Weights of a small transformer language model: no biases in attention or MLP, normalized queries and keys.
Each number is 200 + 40 x the weight over its row's rms, rounded and kept within 0 to 999. Layers, rows and columns count from 0. The size before them is the row's rms in percent of the matrix's.

# layer 8 attention value, 448x448, rms 0.22, rows 415-447, columns 112-167
118,176,187,201,188,166,219,162,190,255,206,179,234,211,195,221,208,172,233,182,221,183,209,161,136,182,273,178,214,212,208,189,162,268,211,183,162,215,248,243,198,245,202,182,223,206,128,220,238,199,118,221,164,196,203,207,208
123,230,252,192,241,195,176,241,303,238,212,112,146,189,219,235,105,118,190,191,172,190,162,170,269,197,207,222,157,244,265,202,251,178,250,135,197,237,219,215,231,190,203,154,220,134,133,183,279,155,191,92,256,175,209,213,178
118,213,206,266,194,164,219,223,158,193,236,188,136,249,200,202,205,157,232,215,195,204,206,170,120,208,195,130,209,214,159,164,189,173,268,253,196,221,204,287,226,189,252,172,155,150,218,171,204,235,261,238,134,95,199,140,212
120,207,175,244,206,200,259,213,138,191,249,191,105,196,177,203,278,190,210,252,201,222,239,225,226,286,158,199,153,242,242,277,215,212,194,196,197,146,198,117,202,216,226,256,244,246,182,196,131,225,261,270,206,122,191,217,227
119,175,228,181,245,197,246,104,198,204,206,192,218,186,211,179,169,175,210,200,227,155,200,223,126,296,160,183,178,196,245,170,208,188,223,189,238,199,199,223,277,143,191,265,124,224,141,267,112,167,229,192,240,265,199,129,227
117,228,213,170,192,186,90,230,167,195,267,212,126,191,171,211,253,109,137,204,199,202,213,162,233,212,196,197,230,175,213,214,250,175,215,136,138,267,197,217,166,150,229,259,168,136,198,208,147,189,236,200,226,224,197,192,283
127,216,237,119,294,229,89,198,210,161,182,157,218,247,292,144,360,125,182,137,171,143,221,206,139,225,167,230,252,200,210,176,204,195,215,168,262,268,181,244,142,171,194,179,237,238,155,124,225,220,206,202,241,152,214,265,162
116,124,171,121,136,216,225,192,218,170,148,164,224,189,259,190,203,159,192,230,189,153,207,138,138,185,189,210,146,198,203,152,256,140,202,223,130,102,236,205,182,208,172,119,199,182,194,239,182,176,176,233,208,245,209,175,215
120,155,136,191,229,171,99,188,151,167,246,189,180,164,189,284,120,208,281,143,183,212,165,274,186,187,268,214,185,219,263,217,211,188,185,201,168,104,165,261,143,232,178,224,238,187,138,188,174,235,265,125,197,222,160,219,217
125,185,195,195,146,241,196,155,230,225,162,245,191,136,227,201,292,230,252,211,206,274,242,192,125,179,213,167,207,146,178,192,146,221,224,145,203,174,179,222,199,180,198,246,178,207,251,225,209,210,163,228,169,140,218,184,204
123,139,113,186,177,158,210,258,225,167,183,122,110,168,167,231,249,216,178,188,200,161,188,100,241,258,196,187,194,171,196,291,174,176,218,174,182,168,185,182,209,248,152,179,182,158,158,240,160,197,177,206,187,142,209,224,189
121,232,173,139,186,180,217,153,213,195,225,195,257,188,199,179,211,231,182,249,249,235,172,108,230,245,261,216,227,210,191,205,199,224,236,220,222,278,218,167,216,179,233,184,240,194,161,250,119,206,303,147,175,198,231,209,225
123,239,209,177,160,215,229,170,131,137,197,148,175,157,248,249,156,166,182,136,211,194,184,221,257,190,264,171,154,209,213,232,172,218,138,228,223,207,232,200,214,195,111,158,196,210,278,192,241,235,215,300,196,211,234,288,169
121,258,218,204,202,222,288,246,214,220,226,219,248,200,192,174,136,238,202,182,224,235,167,194,152,204,169,249,215,192,230,216,168,127,279,239,226,210,203,213,156,196,228,174,280,286,235,268,281,192,191,212,186,212,255,186,246
123,228,299,135,292,230,210,228,230,190,237,153,261,270,157,238,138,170,213,117,76,191,201,157,249,167,250,124,189,192,195,168,248,207,204,184,228,208,132,129,228,252,134,185,101,183,227,134,208,244,201,227,149,268,213,154,170
123,227,199,256,188,214,167,228,212,148,261,187,254,162,227,204,130,234,116,227,209,114,223,198,241,230,281,203,203,166,235,209,228,303,255,148,256,215,214,259,183,81,147,138,183,256,154,174,170,159,272,277,226,139,278,194,182
122,231,228,225,141,137,137,176,241,132,212,206,161,201,242,267,172,132,206,169,223,213,164,123,208,210,221,302,218,182,249,181,150,184,212,175,248,203,167,187,239,290,244,190,218,207,182,235,172,232,140,291,188,299,208,296,200
122,198,286,241,207,131,172,228,102,213,230,164,187,183,148,214,142,154,217,219,187,189,262,250,197,254,248,257,301,202,171,229,193,170,130,272,209,153,204,173,168,207,195,174,137,192,200,188,200,207,221,220,176,270,203,202,189
122,288,259,212,192,191,186,294,183,105,169,242,212,200,228,206,203,219,235,224,229,195,192,219,211,185,174,165,238,205,172,186,191,219,185,263,231,67,231,108,215,176,259,211,164,216,289,168,271,195,221,281,247,175,243,235,205
123,194,218,181,185,187,194,180,117,185,200,174,223,165,202,217,204,179,203,154,182,262,184,228,168,216,197,209,231,178,279,212,208,202,252,197,183,248,170,211,170,266,149,253,174,190,117,212,203,244,164,289,200,130,139,182,181
125,211,228,118,228,192,230,206,214,105,264,230,173,231,290,268,166,242,206,251,120,205,225,274,237,160,176,158,190,216,153,211,209,272,177,184,235,147,226,240,193,140,196,140,177,181,201,217,235,175,141,180,221,165,233,225,138
118,123,112,155,203,243,249,256,122,245,143,181,164,131,252,210,192,242,205,277,243,272,183,210,239,258,238,198,166,130,135,180,215,194,158,189,223,137,154,144,168,138,233,279,232,129,162,227,163,244,197,250,197,277,244,190,235
121,283,236,236,178,196,208,137,227,140,165,241,186,145,200,142,226,183,198,249,215,243,202,245,164,223,126,192,188,219,215,253,161,230,277,158,212,193,198,244,206,256,190,190,134,176,97,92,187,156,264,246,184,145,263,200,183
118,252,185,195,171,150,175,191,218,192,225,160,273,206,179,129,209,199,248,137,163,139,245,115,233,141,167,259,248,219,218,194,254,205,126,243,198,203,194,203,178,169,203,168,219,250,221,230,210,192,178,173,199,210,230,198,308
123,180,214,198,228,210,255,207,183,174,247,212,157,231,181,205,240,207,150,141,192,240,225,158,213,209,200,219,162,151,221,166,155,128,206,190,189,75,257,193,211,142,190,182,295,186,180,178,244,229,200,256,95,205,234,223,180
126,221,242,283,182,216,263,151,208,204,135,200,219,149,161,179,204,212,180,220,233,169,127,251,258,201,246,175,180,284,210,224,187,187,184,255,233,246,180,183,167,268,195,252,159,197,243,184,116,211,195,198,144,200,115,170,173
123,297,222,187,230,116,263,162,133,155,243,197,234,183,167,225,161,233,183,195,229,163,132,206,202,176,219,177,226,192,218,142,215,167,257,239,219,117,193,198,204,243,203,186,137,161,274,216,215,247,203,209,153,238,154,219,193
125,246,212,216,217,249,315,196,192,170,205,219,248,129,228,170,212,176,208,215,202,183,109,184,213,162,143,183,206,153,179,197,243,175,206,155,241,217,164,184,256,199,154,253,136,236,206,229,178,287,155,256,216,213,241,188,175
119,158,201,208,149,171,227,171,217,180,190,193,267,224,183,204,218,235,158,211,166,208,230,131,223,265,190,141,257,132,214,111,224,236,199,241,177,228,211,240,188,232,165,213,247,233,241,196,178,273,202,240,226,220,207,276,190
122,165,268,167,231,186,215,144,243,132,126,177,195,180,123,152,191,153,178,284,121,200,181,225,176,270,241,190,207,161,179,264,225,174,254,165,134,171,283,187,138,247,276,196,233,201,179,183,254,267,236,171,244,203,171,161,266
123,214,186,233,234,238,131,175,196,248,188,141,174,277,210,190,261,207,235,286,92,148,171,201,198,203,190,248,156,185,132,217,177,196,262,187,137,203,220,153,189,145,235,203,249,235,200,190,217,238,209,161,164,222,226,225,127
123,206,131,215,254,295,157,177,240,244,116,171,175,175,194,204,191,290,170,210,258,155,246,181,216,221,168,186,219,243,213,183,219,172,238,262,263,169,246,145,166,240,235,185,162,261,142,181,180,205,198,186,161,192,187,238,182
120,223,184,204,212,225,162,184,197,178,261,218,200,160,207,167,205,143,203,215,173,150,217,207,209,270,199,114,221,189,77,251,219,137,115,249,165,280,220,227,178,229,288,231,160,231,215,186,218,160,251,224,134,192,197,246,183
# layer 8 attention output (transposed), 448x448, rms 0.191, rows 415-447, columns 112-167
116,162,123,161,186,243,216,230,219,168,248,201,174,256,262,216,160,145,224,162,223,149,85,160,213,182,236,198,207,188,211,162,152,202,188,157,213,200,143,218,203,243,237,171,252,152,179,132,209,198,152,186,189,302,149,140,181
118,210,159,122,220,291,163,187,127,258,135,204,240,265,163,171,233,218,183,184,206,201,194,203,183,175,200,212,194,164,214,202,180,177,182,229,183,114,243,246,193,300,208,175,228,149,243,251,258,175,169,277,239,208,262,273,204
113,142,150,203,204,230,237,136,227,159,226,188,196,181,233,269,124,239,154,171,162,168,202,173,270,171,209,212,214,102,246,134,205,164,182,158,210,172,192,190,218,198,149,213,270,251,157,188,231,162,193,157,201,226,195,222,197
119,163,153,106,183,134,205,228,202,222,182,274,181,225,206,116,191,248,189,202,92,145,154,219,222,147,228,181,209,195,196,157,169,200,221,147,240,202,187,166,202,156,224,141,185,147,152,164,227,163,223,161,255,197,212,237,110
118,189,174,217,191,165,147,232,188,188,196,213,305,186,130,257,267,226,261,170,235,207,244,127,185,181,173,219,229,178,150,233,198,236,222,201,169,207,245,219,173,188,189,229,229,212,263,156,206,203,173,196,206,165,181,308,244
113,269,203,219,184,177,252,182,223,181,243,261,205,192,156,213,155,213,217,175,251,191,205,251,132,183,114,164,182,202,152,181,208,238,235,288,229,211,226,129,154,241,153,185,125,204,225,95,262,240,158,161,189,218,237,260,184
120,174,164,261,161,250,317,157,194,251,218,232,264,195,218,239,210,212,157,217,133,199,154,154,236,169,205,213,228,212,188,225,152,186,230,260,241,215,178,262,192,279,151,191,182,185,241,227,157,178,198,114,214,182,192,160,269
114,163,205,216,195,202,156,242,257,170,214,275,174,214,166,275,248,198,123,203,184,217,171,232,170,162,302,116,210,301,145,204,238,179,189,179,151,164,197,165,173,192,223,214,200,213,187,226,212,262,194,209,186,183,98,228,177
115,229,203,183,162,177,292,208,224,166,232,227,291,199,235,143,212,212,102,180,235,166,199,187,156,175,190,190,218,182,203,255,182,238,255,251,157,200,177,183,218,197,229,155,251,187,256,246,192,118,185,180,109,205,285,221,133
120,185,223,155,231,203,191,244,181,221,168,165,193,229,119,150,189,165,212,214,221,207,194,177,250,174,232,164,196,141,149,169,158,182,241,140,242,202,183,169,140,193,186,163,213,100,148,267,205,230,189,199,267,172,152,173,205
122,201,243,168,250,188,245,251,191,186,174,186,271,166,166,232,187,196,231,197,283,178,178,246,209,222,139,244,255,206,180,122,209,201,199,190,183,245,217,187,241,179,235,184,183,135,228,192,250,179,231,242,165,180,214,205,171
119,187,149,240,279,201,193,236,174,139,205,168,189,247,177,212,190,196,266,127,131,181,234,255,157,167,252,205,178,252,197,243,248,257,209,205,159,165,189,203,234,209,187,198,215,171,188,322,208,230,208,155,271,233,208,170,130
118,194,146,190,208,236,195,192,191,321,203,235,137,150,195,299,240,208,240,237,210,208,246,183,167,203,150,166,94,196,179,167,284,197,201,300,211,211,182,161,204,200,244,237,176,144,228,141,175,132,163,215,102,115,227,162,151
119,164,226,189,204,245,144,222,227,213,214,231,240,172,233,221,228,153,236,209,220,215,173,254,190,194,167,176,199,179,206,125,226,225,69,161,187,188,209,157,192,155,176,203,202,226,195,162,177,263,246,170,188,196,135,175,108
118,235,156,235,183,177,227,132,183,244,195,225,150,189,267,242,149,279,180,257,239,200,150,272,157,182,291,223,249,210,151,188,211,214,228,172,179,239,250,198,218,180,213,175,226,192,157,193,169,182,193,223,208,155,245,228,208
122,204,230,233,110,236,199,262,252,237,199,179,244,184,214,187,280,302,146,188,206,218,137,207,175,152,180,242,220,192,191,176,146,162,165,219,204,195,183,167,140,197,148,271,187,192,249,230,265,205,170,202,243,237,163,203,214
116,243,133,221,213,208,160,192,166,201,188,273,170,141,154,166,138,169,206,193,167,241,184,185,238,228,229,213,193,238,224,247,221,176,230,151,205,188,236,222,201,245,228,169,115,132,192,204,247,203,191,163,206,197,112,88,241
118,240,139,216,253,194,212,195,259,201,154,235,191,226,263,177,213,226,210,169,214,211,239,237,190,202,151,129,283,196,258,169,288,194,278,265,166,233,197,202,216,186,194,151,241,171,128,240,269,207,159,99,184,167,205,140,265
118,147,162,155,191,202,251,177,159,301,234,201,106,211,137,187,161,167,211,232,207,159,214,260,176,199,251,233,194,201,258,190,218,234,167,159,285,175,215,218,212,258,140,245,213,211,180,229,130,142,211,211,225,186,189,134,148
118,227,192,165,182,221,156,204,238,204,200,186,129,184,181,188,262,168,148,226,213,113,196,173,266,174,220,184,133,143,164,199,233,197,251,147,210,219,200,82,199,204,216,185,151,230,263,248,171,136,196,144,206,256,238,205,173
119,162,244,155,175,159,184,248,201,221,161,204,216,130,180,220,191,193,156,164,204,229,179,189,244,253,257,236,205,211,217,163,272,185,176,203,195,181,183,113,234,262,159,186,217,273,199,188,117,182,246,168,199,206,149,165,244
116,245,210,276,215,194,209,185,148,197,180,199,171,202,144,214,173,219,281,175,180,195,263,198,183,212,235,197,171,206,211,212,249,231,211,290,167,214,266,233,231,234,138,184,205,152,145,196,124,170,178,158,211,144,217,161,205
119,223,139,179,201,201,126,188,167,282,164,139,173,233,234,191,198,246,238,165,161,185,182,227,160,233,246,183,216,129,222,187,152,166,177,251,179,163,269,179,222,174,202,191,218,228,223,249,195,250,226,138,239,210,129,152,199
113,158,223,246,184,253,151,199,150,140,221,239,65,162,256,212,141,248,158,223,238,257,200,212,182,236,186,174,234,248,165,223,183,201,220,150,220,228,284,313,187,220,196,225,185,177,209,222,148,161,151,138,212,146,158,190,154
118,218,271,168,184,233,183,210,183,192,159,159,257,292,271,208,164,253,177,231,182,165,121,254,198,112,262,146,241,226,176,160,201,242,226,253,217,283,147,188,229,255,100,247,166,208,173,201,150,221,216,200,168,229,134,188,218
121,138,162,133,210,219,161,244,174,173,218,192,236,303,178,218,188,131,211,228,190,199,283,147,183,213,187,234,165,196,106,210,253,118,229,129,275,173,210,150,223,208,156,135,169,233,162,223,286,164,162,202,163,179,270,161,172
118,220,138,254,191,188,165,154,244,228,235,210,173,249,212,187,203,209,188,206,190,177,239,201,240,161,113,155,180,181,168,182,203,256,191,186,220,191,201,189,230,151,245,254,217,207,136,237,167,217,125,208,224,112,267,178,145
112,186,263,198,208,234,166,209,197,216,115,262,160,221,144,162,205,174,183,228,215,228,238,173,225,224,208,233,223,252,222,214,149,209,230,206,191,218,211,195,129,260,221,63,179,164,179,181,159,142,244,148,289,272,205,259,210
113,208,189,176,159,122,161,208,154,153,276,187,223,199,200,141,126,180,236,236,270,188,203,271,170,178,225,253,184,232,222,244,212,206,170,137,140,183,189,197,157,206,194,196,162,196,141,192,203,160,199,179,284,205,254,174,195
117,238,118,206,169,247,156,240,179,269,265,186,152,153,227,161,267,203,201,193,274,159,147,167,212,177,229,200,238,238,224,180,173,169,142,206,199,130,223,185,196,157,152,239,128,202,231,198,177,155,195,169,159,234,142,194,206
117,163,239,200,222,155,224,189,241,211,183,177,229,128,198,176,179,180,226,169,167,186,315,178,263,149,219,177,192,175,232,188,193,202,179,221,135,152,208,256,255,261,179,217,243,243,213,127,192,127,179,207,275,165,217,170,224
115,199,182,255,170,230,249,181,256,145,217,180,236,182,151,180,216,204,184,145,227,235,168,171,287,182,346,134,149,182,169,220,194,114,194,126,209,220,143,202,277,188,211,197,254,149,202,234,229,257,203,207,216,176,149,156,190
115,138,199,262,167,173,202,155,178,225,242,211,293,230,132,261,178,178,167,231,278,203,134,177,196,174,222,246,136,201,272,209,167,182,228,154,164,145,248,249,187,237,177,195,199,231,175,211,205,202,232,180,212,222,232,95,188
# layer 8 MLP up, 1792x448, rms 0.283, rows 0-29, columns 112-167
101,303,167,168,156,159,195,241,233,170,214,196,174,213,170,202,197,295,212,208,148,189,215,220,221,237,197,168,128,188,263,192,138,242,187,217,205,215,213,97,158,142,230,201,212,192,226,203,206,207,259,174,187,128,129,102,214
098,261,134,226,215,244,244,143,200,196,214,158,238,227,260,252,146,248,176,250,195,230,185,214,190,224,240,226,228,220,209,195,149,290,215,158,245,160,180,251,259,193,160,202,230,191,276,272,228,137,214,200,229,210,186,234,160
099,255,270,180,224,172,116,184,187,224,152,205,193,248,191,251,299,204,260,241,181,205,201,221,217,194,259,207,232,252,300,228,252,234,137,215,157,296,144,108,227,222,187,207,171,165,202,211,164,257,190,198,198,98,184,196,232
102,194,248,223,181,169,196,170,166,183,239,190,201,236,168,239,179,192,147,173,128,199,197,250,160,249,228,176,245,195,204,182,174,194,229,189,147,236,224,254,271,190,262,231,177,263,244,184,235,247,258,111,201,220,178,189,197
097,178,170,196,203,206,243,174,225,165,169,194,230,235,295,160,239,213,153,133,170,203,183,173,190,246,199,184,202,189,264,125,234,153,250,204,211,194,224,186,195,223,202,216,201,225,226,250,175,176,131,198,208,136,224,294,255
097,245,226,217,253,200,210,172,106,235,168,149,220,174,228,144,214,258,178,160,148,139,293,145,211,231,165,182,227,146,242,150,189,162,223,155,195,241,163,227,241,188,179,238,118,206,212,160,184,185,258,194,152,202,210,170,276
096,162,98,183,150,256,205,242,223,159,258,267,221,254,250,124,179,168,273,162,241,199,142,187,164,222,238,275,238,201,198,214,210,234,223,201,214,206,255,243,138,166,266,225,142,140,244,225,202,238,248,134,183,243,213,249,167
100,215,81,167,221,195,241,245,193,172,248,223,198,194,240,187,258,228,110,219,258,178,183,254,175,145,255,262,213,213,175,202,160,196,159,210,144,204,188,175,149,187,195,213,181,250,255,268,137,233,179,254,241,204,223,229,210
105,227,148,261,171,180,207,224,180,196,259,231,205,288,215,249,221,227,171,211,193,213,246,196,140,237,190,206,105,244,164,199,162,258,224,181,145,162,185,218,264,307,145,155,242,272,213,304,193,148,276,171,242,177,211,157,206
103,118,216,183,193,238,209,200,188,232,108,236,229,217,217,227,172,147,159,282,217,197,200,194,207,274,207,281,184,211,253,196,203,160,119,198,241,210,221,126,150,157,209,248,205,213,213,184,256,199,209,254,127,133,169,195,180
098,171,165,177,184,229,210,146,199,208,104,196,158,189,176,201,202,210,259,266,176,210,175,191,151,206,238,264,157,220,184,216,211,239,202,157,172,170,243,159,180,250,153,182,219,124,182,227,219,137,209,212,219,205,237,173,227
100,290,177,164,224,166,154,183,193,180,228,193,153,182,130,176,212,187,169,244,224,167,236,240,152,231,131,162,238,243,252,268,187,182,196,204,250,176,157,244,239,245,193,129,143,126,207,215,194,174,153,229,129,237,242,156,179
101,214,268,116,236,210,163,181,160,179,286,189,176,143,212,202,217,174,209,159,275,236,264,223,224,216,203,199,229,273,160,249,213,224,214,202,279,161,157,146,248,212,211,184,192,190,164,163,170,205,118,177,221,130,175,158,216
094,231,220,195,243,175,213,162,225,102,198,260,228,181,152,159,248,171,189,201,174,142,245,219,193,148,223,258,156,157,225,172,236,183,137,168,239,172,141,193,149,187,228,270,205,227,139,174,196,200,150,160,155,235,225,248,153
099,289,231,137,152,232,120,198,206,207,258,162,225,177,137,184,233,228,134,151,156,161,184,240,152,228,206,202,196,172,232,136,212,195,178,205,245,237,152,176,249,168,160,229,276,183,167,187,212,260,219,236,148,249,265,225,212
102,208,111,114,140,202,193,291,193,191,107,133,181,182,164,218,144,217,200,118,190,187,164,193,206,247,241,222,309,184,211,278,180,235,201,154,160,256,155,190,176,250,173,198,231,180,223,238,170,188,202,186,135,259,144,210,222
101,225,190,218,184,235,187,230,174,119,249,242,171,187,130,194,165,168,184,134,260,181,163,173,190,203,224,235,248,234,210,205,246,166,116,187,241,205,232,116,258,207,232,256,223,195,109,149,218,197,226,271,25,171,264,131,241
100,203,204,201,171,172,206,204,215,231,270,221,183,172,189,247,160,167,152,183,285,207,160,226,225,265,148,249,250,209,278,224,230,165,173,175,165,171,218,277,289,203,271,211,170,189,196,245,167,235,246,158,218,173,232,208,186
103,173,150,207,230,216,200,192,174,223,205,236,273,243,167,241,197,223,241,186,213,187,195,204,142,229,152,226,229,203,216,210,230,227,172,200,200,183,195,175,240,225,237,229,165,163,211,179,227,212,210,155,249,222,237,232,242
097,200,225,120,197,246,159,209,285,145,117,212,213,214,225,167,199,213,184,148,243,218,185,233,209,210,177,231,135,121,188,200,233,190,149,222,245,176,172,122,124,173,282,208,195,222,178,232,248,229,271,158,185,174,255,125,143
100,234,164,236,120,205,179,237,226,237,254,200,210,215,179,143,194,214,215,214,216,218,222,191,134,150,240,236,104,224,227,182,269,190,228,246,188,228,191,205,242,174,160,194,242,236,224,145,199,187,107,160,210,266,239,95,188
104,205,260,206,255,209,180,144,228,170,270,175,212,87,187,175,215,191,216,231,260,224,214,163,204,194,292,228,264,171,173,189,199,147,208,165,231,173,229,223,224,147,227,264,233,238,187,253,174,166,200,157,240,173,214,209,195
091,251,197,172,246,125,215,239,225,209,160,267,150,191,216,221,165,216,225,175,195,133,215,227,185,210,187,148,202,204,178,304,231,192,171,187,146,283,186,248,155,237,222,197,237,177,196,212,187,189,249,191,298,280,174,189,165
092,134,208,191,160,182,224,193,249,187,149,231,214,152,169,144,199,144,205,206,194,178,247,253,188,283,184,292,202,107,244,145,272,226,247,232,192,173,183,256,203,167,189,212,226,209,249,121,250,184,221,247,187,163,179,242,208
101,175,172,187,172,210,251,199,186,213,224,222,168,220,205,217,215,244,167,206,227,164,171,264,198,223,144,255,231,245,236,173,197,297,116,211,301,249,183,202,202,167,203,178,323,156,209,213,131,230,220,143,197,122,135,228,178
098,111,226,218,192,161,217,214,219,219,157,185,255,198,194,165,218,121,246,180,179,237,243,149,124,213,253,212,233,230,144,200,161,150,145,146,147,233,167,230,252,200,202,182,293,87,352,243,118,150,205,214,225,229,215,181,212
101,124,194,181,255,225,221,137,237,156,238,197,146,169,246,167,169,183,160,111,163,197,262,192,183,205,117,219,227,196,248,180,223,275,223,158,201,137,198,253,164,173,179,202,162,192,180,170,213,232,278,165,177,280,198,261,229
102,224,191,143,145,229,207,240,137,148,229,170,197,229,177,156,229,206,205,242,234,239,135,165,225,175,178,263,234,193,240,234,208,192,171,232,222,122,163,226,260,176,163,208,215,179,180,218,188,218,209,225,205,207,196,160,181
099,180,186,186,129,148,263,211,169,269,221,196,180,197,88,175,216,159,197,254,233,234,180,172,178,237,303,166,212,138,212,245,222,193,177,208,249,172,166,169,219,208,217,182,207,245,193,168,198,162,264,183,260,195,236,214,178
102,258,195,230,150,164,256,163,172,145,208,198,168,207,175,204,197,219,168,241,162,242,235,196,149,218,165,104,220,139,250,251,171,212,143,193,224,147,180,133,209,205,171,244,215,262,135,186,195,227,201,201,166,256,158,193,152
# layer 8 MLP down (transposed), 1792x448, rms 0.0788, rows 0-28, columns 112-167
103,178,285,198,177,170,257,231,229,210,227,210,209,258,206,165,257,256,155,306,167,218,212,148,147,179,249,286,218,125,216,199,261,247,182,226,162,248,161,178,271,190,184,187,220,168,272,168,256,182,156,190,229,183,251,203,181
098,156,139,236,132,227,212,195,195,237,190,153,137,235,237,221,253,190,190,288,260,218,180,316,234,149,175,161,179,158,147,197,209,215,215,158,262,182,149,203,168,156,206,152,161,237,229,225,212,180,211,209,240,166,157,234,183
098,228,162,120,125,123,211,192,202,161,212,219,159,272,185,239,233,244,174,274,240,170,129,244,219,204,218,214,187,170,206,218,192,171,139,187,167,249,168,103,214,195,199,264,157,202,198,246,255,94,188,256,229,231,198,175,208
096,235,261,154,222,251,198,174,264,189,186,173,203,188,229,202,138,133,246,188,238,229,205,218,191,260,277,228,197,222,243,188,195,240,111,181,178,270,218,292,200,150,228,124,200,237,236,198,155,102,258,142,268,150,203,193,116
095,113,212,227,198,227,236,189,251,218,131,261,249,266,202,203,205,181,222,253,172,187,148,205,241,182,231,214,211,264,260,199,146,226,239,178,237,185,165,149,163,178,197,196,187,176,153,242,212,174,198,212,222,200,226,209,162
098,242,288,183,209,202,183,224,218,249,201,212,222,189,189,259,216,215,223,221,159,123,91,205,190,173,272,139,178,264,154,310,158,171,175,205,162,144,198,239,106,151,162,237,205,236,198,234,238,240,256,194,210,211,200,193,156
094,142,241,239,260,232,207,143,160,250,210,184,200,199,222,188,123,195,195,244,149,223,153,242,218,213,173,196,212,174,248,206,217,208,198,160,166,228,203,203,253,177,152,152,198,172,211,209,186,138,217,221,264,185,228,244,215
100,177,206,126,172,237,163,180,111,195,176,221,233,127,155,257,168,223,144,224,232,224,142,171,194,235,221,212,274,197,247,211,239,152,150,139,145,243,210,256,232,204,196,159,226,165,268,180,191,222,165,70,262,211,156,179,211
104,166,207,197,194,177,189,96,234,234,133,213,166,188,154,188,196,252,246,142,248,137,289,233,180,192,146,243,196,200,117,132,146,192,230,235,155,165,273,179,166,187,153,113,177,232,197,275,189,135,199,197,220,186,232,212,223
102,222,197,209,185,195,184,198,229,190,196,167,235,214,180,236,205,279,247,299,168,191,188,172,239,149,119,219,176,264,129,230,105,178,204,177,179,145,240,175,230,201,181,231,222,121,288,218,309,240,238,214,203,237,207,208,205
098,262,185,162,222,164,227,265,218,223,284,198,231,191,264,251,264,225,192,251,176,215,209,195,169,245,278,162,246,142,255,150,179,147,216,144,137,214,217,181,286,179,136,192,172,193,201,189,182,194,232,171,223,143,184,191,229
097,149,148,174,124,240,128,184,206,198,221,229,96,195,207,241,189,203,216,156,206,206,207,187,202,163,191,225,210,176,280,207,200,247,240,166,261,272,212,233,238,214,168,140,185,218,232,179,204,260,236,217,199,270,252,187,249
106,162,146,249,198,195,238,152,130,223,159,155,192,139,143,243,208,175,240,115,165,209,241,201,241,258,236,150,219,193,264,211,110,213,158,236,159,211,204,224,234,185,251,198,162,130,209,230,186,195,293,178,194,243,162,165,195
093,176,234,195,194,233,205,117,196,267,197,263,264,180,236,190,175,234,216,243,192,172,247,219,192,182,233,234,175,184,271,184,270,236,118,220,189,234,267,180,152,207,278,201,201,196,309,230,198,187,263,182,191,182,213,152,220
096,263,211,116,187,244,249,158,206,267,135,193,295,224,183,178,147,229,280,182,243,156,268,234,158,240,194,234,162,179,185,181,220,172,124,256,125,155,155,158,219,153,191,226,263,149,186,112,205,253,172,236,181,250,237,184,187
100,200,191,218,222,201,206,229,196,245,153,218,195,165,128,206,198,223,110,231,252,231,207,194,252,207,303,180,225,193,228,204,162,209,185,194,198,213,183,273,253,232,192,160,262,227,191,247,161,174,232,212,218,185,173,142,201
101,169,180,167,186,192,195,267,180,198,276,224,157,275,150,236,228,283,153,212,244,259,227,211,213,208,213,177,197,176,233,200,184,196,158,220,226,262,284,259,229,178,212,165,216,181,229,186,186,204,222,193,216,248,229,259,159
092,223,239,228,173,174,155,174,190,157,174,263,146,197,227,256,226,228,127,153,153,155,105,203,234,181,230,241,172,188,149,180,164,175,125,186,201,231,203,183,237,258,156,221,264,185,177,185,258,217,236,216,212,181,270,151,250
100,204,219,171,193,146,185,151,167,181,189,233,174,220,133,218,213,222,196,213,246,216,197,179,232,166,221,123,194,174,214,208,166,277,191,231,259,220,148,124,235,181,173,217,262,241,177,240,228,222,115,191,255,159,212,201,156
100,247,240,241,141,139,168,178,226,229,176,224,265,163,137,145,191,282,190,221,199,267,250,225,221,146,221,170,169,113,189,242,176,211,215,260,165,186,169,212,196,186,186,191,157,106,180,195,196,251,230,144,216,212,244,209,261
104,214,307,163,219,246,204,133,190,224,211,176,169,230,178,223,152,294,153,169,148,213,234,238,201,183,155,225,183,227,234,256,277,157,260,203,181,213,170,247,246,239,122,262,291,228,180,198,246,201,238,129,214,245,184,191,194
102,231,286,181,165,218,197,189,156,211,237,196,173,167,245,162,192,200,182,147,228,230,242,163,139,89,256,121,151,262,205,136,191,147,262,182,227,228,126,167,264,219,153,200,169,208,230,230,176,185,197,198,217,246,206,143,201
126,208,139,254,195,253,179,148,182,165,216,195,224,183,167,136,261,242,235,230,260,264,156,166,203,194,237,233,239,162,172,191,220,231,197,221,269,102,168,182,295,162,168,196,141,274,173,157,207,124,208,214,199,187,240,202,229
094,219,129,198,178,232,226,235,256,136,178,177,190,272,244,190,258,240,157,138,156,177,260,175,183,169,239,202,246,147,254,183,196,182,175,246,208,203,210,268,210,194,194,204,123,285,145,214,228,207,240,189,195,168,183,195,135
102,222,177,260,250,169,235,142,158,206,221,207,172,252,187,207,277,146,221,116,226,220,143,131,183,138,197,182,151,235,250,142,156,135,167,192,256,151,159,148,235,181,222,159,190,158,192,188,160,189,242,147,173,144,258,142,239
101,180,252,180,271,192,203,262,173,195,202,233,174,173,253,222,179,230,229,254,230,208,197,210,185,182,224,194,231,167,147,180,92,174,190,215,197,161,228,230,162,223,149,210,215,227,291,221,211,210,234,188,193,208,165,142,228
097,246,199,217,201,211,101,185,160,141,200,208,169,220,252,175,192,253,182,200,230,206,203,147,213,185,189,207,178,260,182,207,201,279,140,223,154,198,202,158,222,213,190,253,173,167,175,165,212,256,254,240,174,174,226,196,196
097,288,178,170,144,164,206,283,251,200,155,204,140,242,209,188,179,170,195,219,235,206,252,168,161,216,201,204,194,208,213,191,214,170,218,143,220,189,209,267,191,130,185,244,155,185,145,274,267,215,239,228,212,195,223,117,191
103,219,181,178,206,236,285,241,196,142,208,239,184,251,175,180,173,117,220,253,280,184,169,243,254,203,227,193,206,133,159,246,213,248,156,243,229,158,170,140,213,190,269,173,225,178,185,206,256,276,207,202,241,194,211,231,163